{"n_layer": 8, "d_model": 192, "n_head": 3, "n_kv_head": 3, "head_dim": 64, "d_mlp": 768, "vocab_size": 8192, "activation": "squared_relu", "norm": "rmsnorm", "norm_place": "pre", "norm_eps": 1e-06, "positions": "rope", "rope_base": 1020.0, "rope_fraction": 0.5, "qk_norm": true, "attn_scale": 0.129, "bias": "none", "tie_embeddings": false, "parallel_block": false, "extras": ["some layers without attention", "local attention windows", "value embeddings", "a smear gate", "short convolutions", "an embedding shortcut", "learned residual scales", "capped logits"], "init": "normal", "init_std_qkv": 0.0251, "init_std_o": 0.0251, "init_std_up": 0.0251, "init_std_down": 0.0, "optimizer": "muon_variant", "lr": 0.0146, "beta1": 0.93, "weight_decay": 0.0082, "lr_head": 0.00763, "warmup_steps": 61, "schedule": "wsd", "decay_fraction": 0.919, "decay_shape": "linear", "final_lr_fraction": 0.0, "batch_tokens": [32768, 65536, 98304], "seq_len": 384, "doc_mask": true, "train_tokens": 384000000, "steps": 6403, "dataset": "wikipedia_en"}
Each number is 500 + 40 x the weight over its row's rms, rounded and kept within 0 to 999. Layers, rows and columns count from 0. Numbers have three digits each. The size before them is the row's rms in percent of the matrix's.

# layer 2 MLP up, 768x192, rms 0.301, rows 733-740, columns 0-191
109:469490516502529563527449487500505509450497581460541518445467437484475501423473477502534492544511477498458483494539550441542471493522543456519474449528541537510450563477564535504515489492521572483471576453473410493528540496491515522485471447521450427501489519510539459534453460534491569465497507557464461459607502495564478407488446494520490486614498525506477533449440541512512558562493522406485575424554526492490440503528532523514553520454500472547500519480511505472518453497556562510623492543530504450536459486535568488605485497472460528514532495515507512469493530529569536463
113:429570584488510519496620567485535438523474475516589497443539475536472551463474500466473502602438476459438544460519516395441509556521533484449482618480502405487552509543492505490503525538492470497458587496524513522510470505441528528463499487422546472500417460453462554494433475498441489527478485547493497501471446477518508496524494486543467496528455467506474507501524498505522454438485570428451446439487510474478527478501529485541413437528519513490481516534498491479488526429476524428524516533462526541513493531528506504507511519468525494433469475502523502390485507562518488448
099:480487502547506565515491533448525536549543511534491474517592504514460493480464485565490519501444565565474501400518481495441463523548540493453569485419469466519469593485585414535487515496503505513557617476573527574450537533475489593522458520466488476471537527538547397460547532465527502512524504543525562502552554509479402565498506548512506526520454480489490516521484495517575499455481486428490533494514473509551472520474528499537469502475508484498433616521501499442500466510480459513461544520477534510520527429471439532484516450480509508589449512454503502476491551485498453524
119:493427437478473490451448528515520483473488484559531536518502574537550528441522443377544519547504505497522518533497474508504563559569573524486490454483526455513490492592432528486580571540522483461525432500527537482479542503523472524469468458426526544490470524507519467440519548479493471435512479421494468523485532520526439556489544467493467514585548546504476524431521511487496406462504566503557454518476498481488506532548450503508408421526549476471534491533485507487511431540488459570445506532535560506517481551505527515466435504547602543479493512451519463526466514581462510508
101:473502472455471511501493447473501534525475501528517502570524523492455432517507533437508450480511520561414479501481480480489557511503543419489476456493557462539430559438469478499566571495566441476486448516456472490533530438450494515462495480395493565481510553456488519513499534402591482534488546519479509482545498485563477525474548397503455526460445553554481524559540517488554483466493538480553459528463527586455475485552570542456492452530481523535451552447524517570507491451435401570477538524547499514435464456479547546502468478512500467480545536524485523501541493437489481499
098:460506549500530526488462483458457520561483505460503495531471542511465451473453524474452522486528535510518497535497511470472485394478479548495552462455522550545431421487553523532476489528506422534454532493463473405499500471524510528535516498486469521542534470500420493560566505487515474512463499570422547537459466522498488545531493525473518470515471526423445492579517535439524528562497409532510445402431587457477343534496505510538467462501493476526541541440506455442517482535506522465464532466487517545461453450594517494492516501486477421542519490453459442503484471456520455470
122:470530489523483520521523575401509434503532527455561517523455460525516546538504521490493585449549469461505578488505459501501485553458515414461477488502504503510503449506520532508463510565517512468479450439553444494505433479482523476512476457425508518557548477448441520579424521501479519489554469595533529515435483455547487497461493487465415519467545559565550548543501462448496506530486473513480412490450547495492503491541428480490546500472557480535491537456507498525522540458520498470472495456472444561589503553435506564510429412469587460420515509455506489461499459507456544490
109:442527512494444514458496510430570565475400522507583506500469490438464467439546474486470503362509471514507487544512558530468565546496538481511516518501510492420531505486544505448589469508512524483473541506521465499526503444501565507517506519374527509536491484554529475465464448527498462505479471560408525543478453519461519533470485549544508485503500570475454486431500482506441498535574498506505533433501474504500523471461481481499512491518508545409494528486485555497549545487494505464463497400550451512524520473436447466484544493486512557460463552463524419469502423593559536513
# layer 2 MLP down (transposed), 768x192, rms 0.148, rows 733-739, columns 0-191
108:509500500507490510521500431495552500514547465537432518539456489529527497443453527552496498461499449476498491539497576521450447498474508495455512495420513552414577516535530512569547547514542489547416494518507495487528449475471530434518482495480509495538484507520572526550414439450515467438491517486493402539492417485523501487583519475496490505553581493486518486523558465547464483561486579499517468542463519509550483502504420486519459604467506505480534492458508470452534541495504522497533431468458442466453451533520555420554524452515454536482503559454462491538642464495479507446
111:527408549521476488521552519499495471474542509500484469547440550457486462496495442519505390470503512522456527452489448524476491540461517493493456505499546469457531495485515480481450530500579441520463545462480454531440529427423526485451482508459513455487456526543478486470450559458555504509412550503527594498556556505526488457466453518507476443488481525433515533594484481526530497544510522585484555491562439474532528427541535490523521569498540497471402516505509452489524451417502467549494495566500443597468463475472521549533448562511511522479495560509435569460482496512539511429
100:486432448492458489445488595421508455469467483551499553503455548505467505562424475400489559496500498548508486493527471464481578506504509547491497501539478527551527509518490468463539487538568519516491467491476516489522508538534542566501441427505455488472492481469484577488495475458408444492441482541549464498522474547516494424410541496527576521496488449552494419590529452521492568523436532504502504512494478489487431527554508441528533502560493466511458527495465496584472561466502579550572501477499499475495601466496505438463500527500492440454471528517544520539511475533509597546
115:523452492566415525504451482464540549488498506507442502538457509454458519464477447493463486476438529461562529556585488478504536471594519446481578450441513478489436476518542451532529489509540459567488528554496547544454520447498491422494486421476502454455546486494458437477551507511492534467509546485529445528513476466513501562454534498481540527518536610452544493563470480470539482544489517477482530450444467448508502514441496544526481500447583460542522497503503400555426489507474487473528503460550536461459556506553567456463548461562483460513540491540534530565486462466459475583
098:514521464450570604500518544531487598504520502484607517525474504500409487470457537471521534556518464537429503546576491511486471487441517475487514500566557533543579516497536488494538452501462460520480462563529513520473465471479474448513493475477505528585464433497536536454532517490519518575510567453460500453499448460559489509436481500528521524565445488508548466481495503449515503453447465496590520534442484503505457554517495458475509466587498600551499470538497495464478516550585494447474504466558449493541512479465437497471495484492429497458520492572532457518504508427410519454
100:515510526428529530553463429520504620559436501486477569496532559553529521488431448539548530561508495420557530448476582401496453531494502530508467425523488519548492544475478485489436594462495491444510520479509496519474465493404547482546525498436474532489508498452512535527463493540474499495597500569600519493550561475495547461508578492522521459475486479558516586488566478518534497499489517547490505566462494435528477470431527457514522541508472424468447510490500493500523489515553485510500516509475527578475492539507435540544484473484481527489503514485539485518559495514552586467
115:490504550566449487508499591450548446508515537507504479498456520415465509520470512464458489497505470452473558448528467493534444514473461472538452550508419482461576471534468526467482466554476500445480575484584482537531430478517493457552477550502470512486458498475567484448464544561483605497535485582530473489503573501547543458452454465511542522482503536512504508500484428458472507505466510503523423485540539432519497534520522499487422490548475449546460526529545408569523505457551514500503522432458532577493502470540500573483525457532578576497531537520496509424465485472584540484